config.yaml
head_dim: 64
vocab_size: 512
init_std_o: 0.0
init_std_up: 0.0391
warmup_steps: 545
decay_fraction: 0.932
Each number is 128 + 32 x the weight over the matrix's rms, rounded and kept within 0 to 255. Layers, rows and columns count from 0. Numbers have three digits each.

# up: layer 10 MLP up, 512x128, rms 0.157, rows 133-185, columns 0-127
# down: layer 10 MLP down (transposed), 512x128, rms 0.155, rows 133-184, columns 0-127
up133:171126096154162103125172101113112115126163085110116096114088098077103168134134090172101148150164154108107118136148134064154170100156157106139099121126119113124146117156109117116131107107118057161135028132099109139128147143112151115174061192135158099192099119121136107135132129127116136149102094145131155162146185122086109141103149151108163135058037144146129095129110113139160133077144
down133:101050151129120176170143123162103116156199111152153186170098148123119111067135120144119106122130133136110186160091144128154090184101145120147115119143096120086140110140116139125140066113093106152139152192134149148087186161140103123084060089116142150065120168116126145115114086079105100154091141133077111147143145119067113086165098098133073189124161121156104111176109113128105136178160
up134:191122177131118167071126091115163147121159076102120124137084114119131116070104150137073076118119115124170137065123145138158091135107121155109166074182077082107109136109118130133104110143133071116160107148117138102097121145106155157178116120102113115076105173199140095138108135177165104133101146096144189134130103111140169126137155145184170157197111217109158103112140123119154129072099
down134:104133113078136118104130116045078115092116113118166136140136123108152150117130155124154066130145158135164172119124190104186144101141135099146176140093088130141116112150099127104117129102091140160115120131131103160067121079176120178140108160068106103179137079140088195108144135122164141134136050126117134146124106039113155149108108155150150201127078100090120105082175148078089122112085
up135:169089107129245123101186142141161097155166109129125119096140119053138094095154138109148131115147121041113133136136109115181137122145145112138136085174091055088113151075082165148118126067111121081220123116129133145153105199141134179150123153117098115123161083127167082150141162126082095159158110101111132155116119145183154118123240105112146087198123117156182144115071078173080145150149
down135:076123162133096131112092148135102134146171121088155127181172092072176142147162193163145125171122094145092113182151076178153152120117080144101169182099143156111125116157131123077111143160086159143142176087131108152100148152089119066070077126114097140137182157153133090129069147088099074179094064188087087107121068159092166162177132160141173180078093124126086126169111107097059084097152
up136:115052077126103101170125121071140140148100138143080115137118126098075140162147179136108132073120146126068079108101147156140081143141129152131073116145110113136166134155114106111169123126130069099124101158116129153115138211132151131119147149160061158159113154163196138181112124140091111119118117110199131139158162148170100105093106108141129092119141122146139173072073127147071128140116
down136:118061134122165122092098178133105171142072122093124160100169115139141158106173140104126095118152166153139126149077148150099164094150097200084138122137109106126130163161144111108079154136171128125147118135065120137122186210118115096115178166180132116113111183144158185147174089155184106131150140099132130108144122116141103114149103109143201089135149109147163062084127114103131159131164
up137:108113162107107127189103163072151167157128090113078139095183141147081132122074116149089062139119049156074148130073093086123121089090080120104108121117115126103179170186154109121095138110154122147138096137147162101176152131128151120110142191108167097121117118157134083113082117172121091238160171169092106134151152093138164107108218081124133137088059131112164093086131145150092113151134
down137:144209124150194167076131151190152092071087189129113107133098130141174119083139126135117101086148173137095112085129145231112051178151119136146116095108136177117090132164108160132150131120108139133131155104098173216151072113132086107159120098116141115120086120087137107120123118150086146126122147145112093156099138088090129119135168071122169137088127123172213153182123154183075176094124
up138:133146146108194100085148043122102136160152178169135118128135082162154028141141181177082128058154159067133090058139123123159092102116125146078148101203100080122088102142086134147125080179084131116117144125097103138015126150101120105185057147128158154180135121137181111129095130151137112112139103066132164134123166129180121144156142173186098136151136141099113082131090119209157116159148
down138:189146204125204102130127143107138139136166149102130111081124109191126154139184139128066172160162135045075070098158156150108110082163117102112128101154197151178058112185100183123172056146153074126125111096084158088061098156088116120155097108114126127089123111087176113111177152176136091140174081156124144144101098112187068104085125090165086126116154111183091159091119163158132119101172
up139:159123098104101110160179104094133176128142148095070161072133143152086122131122136143076134111155125101134127138119115106137158107121113167101152141146163125122140128139112146081145071145180111122142114136151134123101149138154127158103151098097123203106140132177160143156105061143087045182143154097107188086162142139109112128123158110156183098150130170169117095125081119106110135083082
down139:108169146108101118132140094149125140143154141166109160155165141210112080124154053216143165159138167171120194150113124082104145107116131132076088213078113132147118140120160094165107119134097129124140113157094153147146152129120144103138110157143135152150084145163115079105126105121163104115123094147193127132120162116135134147130122139113122110136082181137099155096113127115135067143106
up140:153132133139141111122150118138132165120113175119139080076112139119097130106093208126149128117165159118097093131106161112158142118127097123119108136131136117122142140099109148117102153086176157171219081120131110090127171170083121123126147144123138115134088142100132112114125130105107094131154109134140143106121172113113075112070131112158162123170124130138097106128117109125135151137173
down140:137209120156111155112157110175109165127130132124117195151162139174125098149119128046097130143175085136095128134115155120205097147117156083134135200119137107135111096100104103127111094155109131062133145131120142178108090157145201098147085105120106112112157128167111124146112112177133135136154149146089090076117130165151180111111092115130093127133116107097107120119177147112143167116140
up141:182116126089164127176135067095180165125126086110135102144198110152133054143186165125128076097136138063126085107122115103060201134129135186126108089157148072145156129158137107110129095105154146112142141055133073107045146162115104188126093124094118139109132136150122086136140092172084118132118133109086137136133151143143155130133183156111202122141169146154178061140142152152129134139122
down141:144110129105097095072119070198096109145147113140160155057078226148183121110145133129142155141160074129150146161151164123159125101091036061159103092137093122096117134098159053162162104155110146163109162153130151115179095109137115137142092130091118066130165129107141118131135099100086124104153089135152188150135135123120140148187156093129154129126134128110101120145079128118076136060149
up142:132083122171103119140178110106153123182121150160120138115144132075128107119100154178165153066182124077159116093142100152098176104126179140143084134197069077087111161138052045128085124129139141150108092140149117134076130167146155169154098083145135114151064133170133144153157104180114132159139136139163089182090103143189112096149184121138093129104164106182132030073079144138119098057097
down142:110163115191163178142092144082061177094166085109164150156057080083154086117159158178143090166142092190157131152130141119158138094171085155175093068123163128113063136118136135130135154106127183080131151131158159080119158184135073111107124136193093121145074070173119103124113118145111186145133091098121156154151103150106163061092130112147143138084125142041129147103173159233122123114153
up143:125105139095127119098143088106153096126128144171123088131147097103152118140098151124121106171119142066072038145145165147106151137178148196072131079141126100103182094128119108082134041101127149088141132142159155132129162227089154172106092115074126150119127114166111129136138187202114158136092130151127157153104120137136144147130113103112170161098094087138127139117161107120121087139100
down143:130142120119093123151145153129098154125132088101105166134125158137097178107149122081163117155157153175093108125172160128153120206084084165174136116142083135097086149136106161097147153052163173162182111186034153128125126110120071091161095130121106121124139113114157077151132058101127144104123121116153128101155138175109149133159086149129160090138118153124106140107200097104118162155099
up144:125122109144117152127138074090101063139176171121079102069157130132099153119114119160157099136162125102085129127149164109125126128126127169143126055190137129191180067133156182140151128115159185102130114157122158127071195116145103094148126144156163139107120062206203061155110118107139148157101164104196102109109118148137134119133213141120078134083107110167146112087127111129150173120138
down144:168102153064156051151121101141095104129108117131137119126140089193169141103158149085145133136158202156119106121141106146125126143132101157155139145152156167159063136166156127076113168133121231178142134161145159134194158131151141070125095093124120149200121035121106147145138135183078193161194135116125179159143117148118082149132127149138115085155094158160141131140133076109159187139116
up145:184085164135162111144100123105112129109120179115069159103168130127134107134106134077162143108165103105117139115109162111105103106122100120102098126142134074111125117151116140132079159094126113090130074076108135139088138190113156106175108131137138137157069163089146096152142162156130130126101130150209187170147184100138100083078127118128133118096096162131166113127106094120137133089113
down145:131115111166134137161104126137084114152153110119115120126127160142125158081120176137122125101109107149134144129085148147136164107121150169133096151148099159153095146119127133126126158156102107147153186120091135116211030150120099121109102106147161159119094148122159109103163166081138094093147172109131158117138139082148097145175109135169120165124154122087142164107148125112111108128136
up146:146081119096147149113152108108104185087135103166145096144153093127162097116127150169127183143145096111106098170130093153134179133121155190166051075166080098168141136132064097084126118145153110121111100083100105103060168148120115088130064144101115146130138138165116122149122092121104133126175076145140087119155103148181132111125110135161122163141126128144164062059106126208144178116119
down146:154093100151164077079073176085157054182082100131100146069133105122137097172126123162103121170079144143103139194067068087142209096148127098101158162124158131140135095099115138050130123044146166126129165111178096148113157137184124156134129126130120153112104159119150139130135075125179118128169131163137114103109158114098151144116145135137132131136086133143068166139145139116127129063118
up147:090118159127144077195166171106156127169159178086125125076148114111109117094174177073065169108119114136084089100137115113166131123141132180130177129153127103083165150149167143061010051089128078154111095159131144085067102149098128208104096148188164100178096094183085110172140045107129120198142145152108151189079114176103124176125140176093153115160082130104230109087094041161097087116064
down147:145142146095140151098086032201115129128212102156178150117148123093090097125180139183054145136107146134169163181119134174185184144116142099096174099148090124138132078118150074153143065144143167155148137118191158109066110148059181140103176172102051149148152063108163111138126126123120102160157124173105084123170141147216112225166160129121135150143151186070138138084222075072141112078144
up148:122121122142166109206205086114115128132145171137076118135107114058167136113126128131141138143172147163089095124138163078140167098155150083147071181198117064150129109177057117136117098118113122168180130109155112107099117111145111129149160154105162107150100047142076104133119139119121155145135133148157142179088232154119134111126097176102137127108073102164203141135062073168106125017124
down148:143102125117150116120140135037119119138128084113101062139150134178098180151115085138176075092109105091217109150137133177081165100092160115131101126159104136096115115159126130142150131108109173137144135169136089139114104159143204100167077123128092099108116155140186117101115010089193138059144119115091044149115123139057067208125090096156095135128093147108101093092132088153131130115148
up149:167132140130138137165175147148138090099159184132093141030131118126072139118083141140103130086104167159096132103128167119163210147164123124120151130116139077139150149111138070117066147093172129171163068138161089153170128152105142134186113131128178166164089095107122078154156097130110127177146103108104168167111137123154102146071175100153134105102110120141166082046110125135062076118152
down149:156137134166134140144145188150110083079113167118168198130180145155125142115103134109178081098113143135111113120120138137152092173123112131174146083168117142162140166189181143091164138111131137110111089107165152144204151178059085121171135186084080127178140086073091150129140147108149154127163141081078089127107156116169130128166162113118134098150114123129124083116080097090132110165191
up150:148017105147134063162180156098162120147135155140135083076135049082140126114154159147070126101098101116137174103149149164134081110125076170091134106185094085146173094087094073107104107137095107136199123141126078086136079168097098131106143160108158158144120093098145095135127141151105102136083082135132200127116179155187072119134154097158166113179093115198155060085134045170086093100187
down150:145123084106159150102167166066133131117132136141083101090154159176122096141097145086122110130120113167135116094089128070138087079165148102154105200119123126116079195097031188078092131045143124164088220169144106225110120063109134207184088114124125067129115131133177159084131171150122116102165205116088149145099080141126167095110139089192134140085132149146173127174132164147108155107130
up151:136139105155128081171146140126118139169150158153100081062141118149133102150096168167092054087194104095143134154162168167119155105141126091098120134182107132129095119191049135146137138089140127142106106125080088138104180162129128134097177122130158122150114106142144111186139101130100124158153118152157183149129195089255151133155126092155142153101113131159106102088104120098108122133113
down151:115133190150099161097069188109150095131071093157178175165112144153072077130121129097083145109174144148139156130109144142151120091134154115154080100129083135135142169142097108097160159084097138188121079110133176164122138149124115119157170087176115180143112077128077092102102109076137118141115136184165131107160083105150079174148132168088095153112073153177175075160111095144160145150144
up152:125131089085119081134170137108130212099086086136126104168154163101107095149116128126110114182150143107124116096123142145112146136120118123130057126124125120134150165063151081093114128124153093092176058134125113105095173134097144091143076141090148143118122127133155106229144108118116149145110174116107131201124156102120096075154145149111193132084098167163142117147144118228114039101167
down152:163141136165171138123130126117134100192169116183148122145146090148090096096184119115149074132107145103123094125070125105125086133074094124146138125095116146167085085140165133166156116134166123136119177114126116224181100109149169062134152074095142104108098110159083065082133084136121173134103126156111096155118176069095149099152113107067167108089122108153155175161161124077114124155138
up153:115067129135154113149137134164140161109125140134079160158075060090129145131203108065119133149115143181140131146101145171127128129127096115135110124146059121132129122127106158125144099095210108126154103125137128151087103194123090153101153130111120133197151170123138160154141118124092138134079162135103147154143188085142119073080110177157171115144061109117138119089125122148094123137131
down153:116165143144080104157153106148130113101112132121172096126193158135081168150139107143101085146150148139180160162131138087151183076141197112176128092142083140159096083116155080141148152150132127137139203116159126145173098166130158091137091138166101177176092130135131185092126094142132139125151088074134149169167139108180138134106098120114142073141140105112153134121106098110135172139143
up154:157169110160185105177223139093103113163151111111119121149111116103130160140130181103163138162102167127122133112149133095130156181161128150172104144165106032096174113144021128144051147138135105134134059124114063160090132166153132151143117139098173120127099124158206088168166131127112143181142083137135208139154148156135148115102109151153178121110129124130109093096089104199117135130132
down154:112144155158109127112126190093121142081126118123149121105104148141156158195096136080159077139135125076208119142176139121103150114187052142129145109075158132220087092118153158167094113088160149164106120171151112145150132129137179099119117150091128171103150194147141139180153186143145066086130070095135063139131099124141098095133148088115132109204154133143064075151129137108116108121140
up155:103116135095096133117131136151137104086135190138113085099166107104151116115135136076086117056134125106108076113126143133145105112092113130046119146129142068189162139120136104084096101101155161142179117123173171150035102168120129120131070116157180168170183088177133088121094092110113165138138105136122167116133122109163051140057126108137145079094065120102144065129141116161132137136170
down155:138123117195159116144199128044100161063191178128134084128111101108131142173099098138123114090102143101104173134118139127128086145081111102171129129140126148141129148128071151145105084079158173076106152117152172141124115151146179085088098113155115116150152140084181130085064146099156166085106077136156104090122110141109168169163114076113140170113161149152120108104122167118096145183181
up156:130149116085159151155124144156112120141133138112128087173131121136131129111176150131136101130113190097111120119125165133093093070123104118077062107145113060185153100126138145061086111199148118157114119094162133125055111147154062129133114105116112122133064105185130094126085135150133145148131146137155103113105164116192151077127126123130161166118122084124138129124072107113154118113162
down156:180129129155114121077120128120139100127113169123169096140140132086134076145177112081112066124084115165163121129100152101099136115124134090141142138166054137088089148136140128150127157128131111170092147117087153129118130123153143104175105150186170146172115140131157105118069134084133104157131167145187179098149085111116084201162104148056087115138093085119131173139110118152112179153153
up157:104121162087138106151166126145128119117153112149138132047112081137097102127095106062149104132127113103103131160154152088169057079118148168097104066148156129155111138161076139054164139162114146125116140158130124122136151155094151093184124143084140121122117110129187085151091170088123117179136113096162123124104120166136108148073125139098159131124077140159151063142089071143130100127127
down157:140121086126114094156147111184145174178121119174077084135144146168147153105100117195098122108069113072122143066125097154108106139149129156086093169162105134092184143118153124130080101112153133116164123158135124105130117087146162135099102137140139095168180118152131131191137120161060154066110142079140103149156092153112136077131105143167168143153144136080085159156116125139124150111098
up158:142082152131141153133178079140160152091119127141110146140108127138119100143129164120039131131116143085174112095120139074141109127179125175114139140159141136072227128101149142069115055154135087107204104159143134110102192179117107190160138143139117200162108110124143053136156122129058130145146047116089148176096129082181085171130116119137187133109150125125135127144065084154085111102125
down158:069063153170149229139164116129131139147182192160140179124156133155132105132065123104144126131090094153128168152118149155081134164109127094115124128140139104071097085148074157176112124143065141137102138090103082141125113093104161131138169150129115152193146107106070076164152144122116015129154072149207122154177139164134079110165189165110136119146146162162109116121169088109130062115131
up159:155079134102171149165107077136148110103144097158130117102122063057138110115070148101151140115124093098132138091120169105160097172114112142079122077146143122141127112121106143123091036177099159127127170138125142154070138106093114106090070114121135182120165093128150075102083146123100089169116119141188142110110111113148128115126140130193109149118155148148132142064150152103123138137130
down159:098134114145151154124139144103060148162124116130094140112105142144131126123153141171114142126059121101106164079125163124104114156124194155129109155125129115211146131073147129092081114113107155115168148128106163178141103122134068161233148126130107160091176121153079080178187082106182134178153143143140168127131118149178135108069152158120127114171164101179131166140198118132097086098131
up160:144115136090127114164146134135141110146150142145140152113137132132149120130097178147079116064129130161126126105156146181137182113109099169107203156145129122161132082107101112075092161156118109149178137118136110145110135150114145180132146121172138193112046089119076102103108198116054107181091149118113161140100141129151135106125114115119114121182110135220150150118033114092118144102121
down160:145140187120157177131120159159097150105134135159183152078110100128128107138101120164123171177126153166111119147127165090139083152146147123192150122063072084101115129118102101157140188104152109154086180089119118149131070086130131046139122161110078155109124136155143156094105191111166102175124140157108154105086126101081066160145091147113098081128119121113153127099122065146137203159135
up161:177099195086092141179113117167152109099118091121099130144142164152156128071133163077178121084190120054186122158162165148114198071112117150150086143172120065185137144125132145062133049110196139153145152108144123092096168107124076107111140073091150184121134105128137102130117118146109155211119152161188147141125092134136055102095155207117112149145102176086146121139109095136086120036112
down161:024130120129193141137132137183168149072106175106112125123104108112172139091157179149140123182211094129129115116156145082107107082176063083133108179126122106151139078143134172160106175185204138065182104149090084133118161119113100111098110143174110075174176126107130108120135110206098122123111172139140124141174157089173122161154208103119173110138121106173084120089156157088114157136123
up162:127155150147129137103174151100105153173142126136088139099183121125074136073227136102094112091159114140105108081139155178090110108121073144081109121137107143177188130123088076109129151132176157125110091110179096136090138117091079124149138097057126136134148127199149090153088111119118096159082157077101197201137155107120115111121146108134187097164088185154099117114137067129116141128127
down162:155191123141140139170113160144089100138125145140095111104160187115150157112123158127121148117148143137106112092174127123176142175143104162128127165127129143146148123125048104132171119171159174177150076084085139035166140121063094207134126141121074132104159114084159137130090117078134095083152133127087058166140170109093110103164120162132135116150181083080097152133148085094146156109154
up163:116061116135150088123178173124122108115138127124121161090158103178137126148099102127143101173152117128098179087141208063182138190095116100105168076138095077111150119187129128143149134109134117133143133104126098097144139140131067083072146134108128135143095171137180141128154120178088134128113131133137110140107120159181089130136120159098106107144171108116138132114077113174133106142147
down163:167141133121112133128118136146172159100144174122100134172171097074098120120173111122166144128136112089111084154120148142102090142151114068151141092063142174125188070129152132121062183164130179105140127072058127143097134096191168131190124176145098168124156161131099135110126144084174147151171144115129183110137153149113129142101148094133125146140064076129158097138121153126132117143150
up164:109107102125113098117179107079155124131170215148099102053114038107149119160185207151164113081107127099050136066135115137109132127118143133077084099125090106100075140113058127136127130111108097145133109109132099128078147153094118115075164091143124126146153066134112135137117132118122114146104110172166124107101183182168140120113107114136166109104047107151156119087074104129144110124127
down164:126077153069142123108098183156067089104100068082118121160093111105093099144132123125146119129112136116140149179071087075099170097187155101186167067148092126109133128162144158068097138083157151167114119164092093162103092141144123170056189118142108114139176117164195194156107135114138128137149126132162141134160134105142157139138088147122171088216124128092154136137109116123116125156119
up165:107098208058159125178166161118120129125120139158110162084077079092159186154139180083121087086143085164086111101131236124147143080110111119124119105113148123150170134226160091098013026169155111135149030140156106140007126171120109134155183084154109173170138120132142120128090163155154096148144125133130141145073141103119131133088141088102157130124139151115165161139065031143153136159130
down165:075090105134086107162101073255108151119090156152149182204122123128104132125125095122145161039077193094171153123158062210186127086103078095181142133108143165068126124096151162123095120153137118097148101092117140104151103157099135079091120127185161116136121131138115156126130174038157143113113083132120028131131157120134158145101170173065165069157121059154137109091167186147122142128063
up166:106093136144142099179072128129155153158114108130072122100164115115116203087136125099141116130176108161094173131140126102114151122132105115125125151148114077098127152150174083109112084141151124167159083162189114115099116143131087128088095106158123128167169165111181141099097147139143167138077102122116111137077149080121222068100153128160127103164068147156115096115138156128103143114135
down166:151058096147097168174110115167159127185145162124107148096094169108180150086098124105133108171123147118140123102114125096141081151143134155125131139220129135103119139155107108130178093092173125111092157179101123125162152144140119092069122114115118086148165188183122167179151167162118062180157146109151119114147128106143116087111146168126117160129143084145131140127160171183148119174079
up167:145122150135133119132128123128143136127140135126116119114133137114139131122133138145125121136139126124116125122136134119136136111107116128117124124152106112132137114127119130115125122124133111115148120128136131129128149129123120142121126121128133128145116125159152119142120125146109103146112137131143142126111142128139127125113141130146137130123126138138133126107107116130125136122143
down167:125130121107134130130131124124130125134128122144126132123141141132132127140128111118133130133138125126117118128123117120123136139149127134129136138130129126134128127137131110121141128137132139117120126132127138132118135115138144127130124131134133145138121117121121141117138112136120127135134131137122141120119115120121131135118137134128126124126156118120113126125135131126122119141121
up168:142130108119141105110176135142162121149130166183112143105176173180118149105163150121157105115123122176129156148178108130118107074121145090085148077167098138164141116119169150105127135107149147137156188111151134182140108145090072127196168134177134170137179117159119122150119163139000113131105092137123157132089103121159121087090127162157156171062157169184110188123128117107139087117123
down168:126100101149151149078133047143134106068142113152144122114106063086114088098121097091149120166199122146105125183124112161161168089123106083131149089151115116129148147134141133097133097092141156202145130137134170120158148114141127177104147111118155139135094161133088147122140081173148102151168103122134115128153175091132067137171087131144055144062064151070176074078149054118131152112175
up169:172124130087128054176136174118196163126119157139125159128123110113106145112141143113156100108185144097128083106139199103155130115099164143063131095126077115158121121135086102082109136197135128117104130138142160122067115143138091193101137123080069111140061153136151119148096055135173141159138149101205155119129170143098181106123144121153146168104108148109105099139099092146143166102125
down169:121135096081122122155134159134175099106048073184132139120104142126158120183135122149110126204164139128120103097104136088166153152189121140135094107125138163089109128158119078147146141169139184129129083180132165155095099161176109138138124102164152123120061104126145111111153084132159047096159149152162097129103154111131105146117074098174075146113106060046094108147157111138159156081155
up170:158065116133136111132095102152127112141078182121114126079190140123135097098148156082073126120117104111108133100149158151102188064050143128095102143129141119156104178173162117077141097141165121120161141081118179100157150105114152136113107159113149148116102086152067126145142104157136064158106132068150131110107181109146131123140156067083120123073107189170160166128121106128105143152134
down170:120144108103185146077116091070080105188169100133133141071107091115133105122138133150098145124173073139179127149117130180091121111117090112130193174132127207091156109037168122153107136137148117112107140121185107101151069106138135097109133071070134149174140143114135155154096066153187155179133107148154181114107127118103089143148112113114121186130109107085144143127120175092128108133140
up171:118120102130109175152134142176135097141122121113138088122146098112146142111181153114132159098187147184106104106149147109118120135164111095105096139153146084101161151164102094080114152088114123106121100153169083152107171133140163112132115088122136119157169106112164151128109123146102142133052159104121124163115145117177118154060131083165107077083105114086146142118115082150125057090153
down171:102118129160133095163151135109158118190145174130101152165163179163120146132113114104117156147174115130103150131078077107138113140100121136157166232147163174155115112167140129121102133137085107064111111117139115145118201117162188185150130140128100154144156082106115125114114172149183161117138132136155157154169108161125200116143100143100101122130180139115173213143086175144124102150106
up172:110096165060207132111161110155135138115120150163142108169187177144126135133130127203109063095102143148087116152143139090104139130080129117037134085152143088145169138185193107133111100147103129084130105173109099128158174216101120109140101132107194138093157108168156139149102150113097130128125167106143074138067142098147131169107197165155113173112138107128092122069078112136142074142167
down172:119077152123133122080092105132157147130118140150147104179178156100124136129100091087174133170145093150109152211123134175128171140099157141127141123095081150110170086174089156147115135091109058102177091160096104084115099158189146108130104046156140156150107146178097169102143142118168162079102099130111117097190091147157080154140089133119104170087208143117179131056123084074151136139204
up173:175135135127120117165134132128216087083163189121120156129113092087150142113083159154167078077126097142103140141160107121170168097136110158057082107145089049089138162142185081069121050134146105083151168153158162131142146119118158170162085116145099085149124122158107137127120094137125127121090104112134152141111169119162169076121153106100092197097160094202087125141082105135111143110131
down173:121103092119088113205164164186151126130186109126105135100130162165087112159110178144097133131181068132103117093139134148160096101180130096119101111086147164105118074170108153150109138116104142099152188131076141199146128073114140139129100158133109131065133145164156119055059056157154135129138131098162112068118150111123081180123146089115198145152075077117155141117103139126162104076134
up174:156127169163151127115162129179110174114116170125113164159090153133136113101197138151082106048142110071138140131126193121141144125070151154136158128189126095150154100087204165152135156136169074154126130068158163158062101111128098109174085185192097189201110127212097120116092150141114077153108123152093160127115138124165101121146133206130201130095117145117205143159115080204096139125197
down174:095204126082132152111110091122148195134094139098198117195146207117124146076109166102143203124144128154118099146136088159172065132137094120091145185135145104107147110186170077144128087162120160120126118132132139110177159178112098183190179112165089139182188112102109172052150090169146146108156090141128110096078151136127178093191121133119133208128167207161075123096108065154092081116076
up175:151106154131146147136094134112103188150129127100093115108123171156087128142153137113140097129149103114165070110104123127089110129165091056061130081121122035161119151150113162088164172092115134117210110075119146111081144158065075103123073142177149119166113158092175130132174130158085102162079105138133170172088182144152101112133193124134087148137078163167140112047119093160095074084107
down175:114124139119093096076092165089161118126154077143154099186096080072116139118167064169124164127169001139115148157111142134154083130133166085119055097124100143149059118105112177140145140121124184102100141189138104119064128143165156186095128187138132141130072115095060169123104110099129113150146062114127170139171091102116115151162119111140108126062130081140189141148146105148145153209123
up176:216064153048131106107125109132161123160179140126169140112146144117162098114089121099077124092113121140042079118166128132202131132067116159127148116164155112147110091130117063110150154168121106098132114084145122138093160139134131116097098124096110117143092094085154099181076169087176089159102123125140160101043178178122156107057127125128084107145091151101096142117090107130141138108101
down176:152145170154128129122114129125127116155131121123160127114133088114108176121107159219077151122151164078075149170157106095151135135125129116173115123116075090074135214181075133119087138073163135168141134097104101093170080104123147100132139170178151136121118107098112162107049131144105117152148080103180073174104139143111113119082145168156139112126133117108125159081160115085219234123119
up177:129102115154195122183129144124143158112126107154113144089072065152136092169158155147116111127116106095129119086170163120195084098116139134155098135140120113112132130161223172119113120143183111138125067079157146207105124169042094191092098103137124119169070166152205083090113149135149101132122167155114149136109165123153163138122200138090143144074101117146119091148095149185088117129172
down177:126136097126121060169100100167078158153163160154133096081144120133150113170127134110074094137097168138139173112101119114170145069154152163118125125124155116145040109128072133118119184116163123157098132151158137121142131119129132124081157109111186096212155137100091180188135175147157151090086110115086106141159141138177073158061096118106150133104137041138163148112169140128149187148095
up178:156091175139163085112154143118070160147141102186132135114104129102125114117119109108148143113124177135038133118177138121104151123150094145090123165108121103162116148197155180159075108166179135125124107056106080161096136099112108081071178175111142112209089109150134082125119118117103108176161137107119135087154165104114154142103168144118088162097084119206170092093117102185141130085102
down178:112132148132113101110170124097102146134179095143118089106189173123145117114162137158122076112151097112088219151109187134132071156083177129123112078094106187151109154068128160147146126117100110127154141116159132135085122151090108176171139109106157108108126093187198077145148165160124189104130131128057185135074119125135097194106205137166090166135125143144103173131114114127114098059143
up179:107113137063165150174158106157112097161118163126097169099122134091211105082125138169172114108141078098006040085162223174202181092076117193114092107164139052236168111168147160062073110171111152129231109165135070134076160128129152078124108094159179118125092141128129085206118095119112127182120137145066112085022154163111097130095115227185110120070069133169158137046119090192082168121154
down179:118156114119156146157205150118131151161110162090161118060095133126100088150093090113137148097087210158114180147117128150166132149147117113140122073136147176136045131132109132161181117088179162102137174141147118044139140129099151096065227056102174161160098132131064121111162184115071144115128043146068124101169122156121093179184148083131068134074167133140105118132074178063134110158105
up180:107125141124145173104141111170143113108124101176137072115115135093173199131125114142116090107174131144111091136134153119147165150110126110100099086150106131166092046078112115091105123136168120083148093110099087209144168143154145138160146120156147088148087138131202094154136158196110100165065093154122111113117143155168207082127081153214146132084150073095132093147150109182154091096168
down180:105166163091105140140074099194110144173095114098088162139169198030111111091135157115107196126167144133169122161081181171114101112142139142094099176157109154101149114177093146110129124150126226132185133092154193093092112102196130111131147136112148190132127090172111120042177129079139128119104123146146109112109131112117060146180114142122125143156124145126107147117124081155151081157119
up181:125145132112178087174137121097142100175220121153080132094136133086149157107145149164148131127222118104129182104158109090156147142120167173101091136183055111081079083146139101097151158089154158149152137106129116097123113141153140136125084099116153100203109054134138121194153171103121158114143115102204094171063146150089155139077135131118170095147088193163159086130068086153099124135131
down181:165122173141106131168176151147118020130183124094087145095150139131112155129129145111140133094076066185099140141110097163130075102184117169208130113132174172135087075155134056186101150165141135105098135168104123114135149149085115165165149136155102080091099129083166090151124099184176153142143099112157145162153139162130117146121207095170149120179122186139141106130063120125155105079084
up182:202122100159093122118139094158186158084145176127138095122169102153113123119130196104130125117130172111113098138166120179096166124116088117130126110215098071170152150192130066121143086158177160102130143176168125115135131187132115121155104116145133110063197137172140139157123137125113154107078174143194092154120131174184147148102111133176147158146168182119109124114059108125096102122117
down182:085170117142144185146163134102126168135141127115168111132150095148143132106176120124115154122109148111137084112136135064117091142173085072118171129139193204129087054143129158140094136092103118109136095160136141142112128165103169128150101076149105165179085106131103100132062079167150108104068045110120089128174083094127136167159164107139166179126065137148206137137193152141089122114143
up183:155065147152169121114204124034198128092121160142152119122132097095091092107182134110101115083142161075142157144154122108111123120144124153148084098142075142142150130153103076103057090089167159097142111147087169116116137115171130178104067146106183159128108127136132081127121155164136130147122123109122074178126109138177128107149111123160165095150102181115107105053050122166136121067119
down183:104152112124133173091153156143154074150101115069107116099112131083193123109104148193112098156160130130180136104058097038095117115193147101052099125102108069139107093095103105102115109162114161083104100098108122162159102115142155141111181141117149172101101087194131126107102114124135126156131175140134126150184168151108139121135095168099158106167145111058129125175160108114140141120097
up184:161137129148165142132160088154138180096126156155170124150129061124107137104100126143108156140151163101090121102159164104120165123136079140109108121126105116150166096108100136144111163139162093163112125123126128127131158163105125159115116129153143152135124139120132150153078128159121132171140140093119133116158098065126158105129117132084101107146108113098133090117117077125065131140178
down184:117135114131140125125102137091147148128108115114155146089139169119161116170110114099146101113126136138075077124161110183116112134174132079139124175125106140103161138065181168138125147144146153102156169106172127137143136087149097149119124178088141144091146102111127130154141106136104155146151119144119149147160103112128190172141117142116143110122112101184133105170144100170119055123161
up185:157132135162228076132125099090129167185108090170037165089128185129133105174148163117099093106136161122126099087145169147102152055127116111094123103175105100090119157119140181142145156102130127165115132144133109083133138105070130166074127119100127133186142167123124153141136090153080146132125133137184136187089171091162093049086154090145155193091075137140085102098138138148117104120148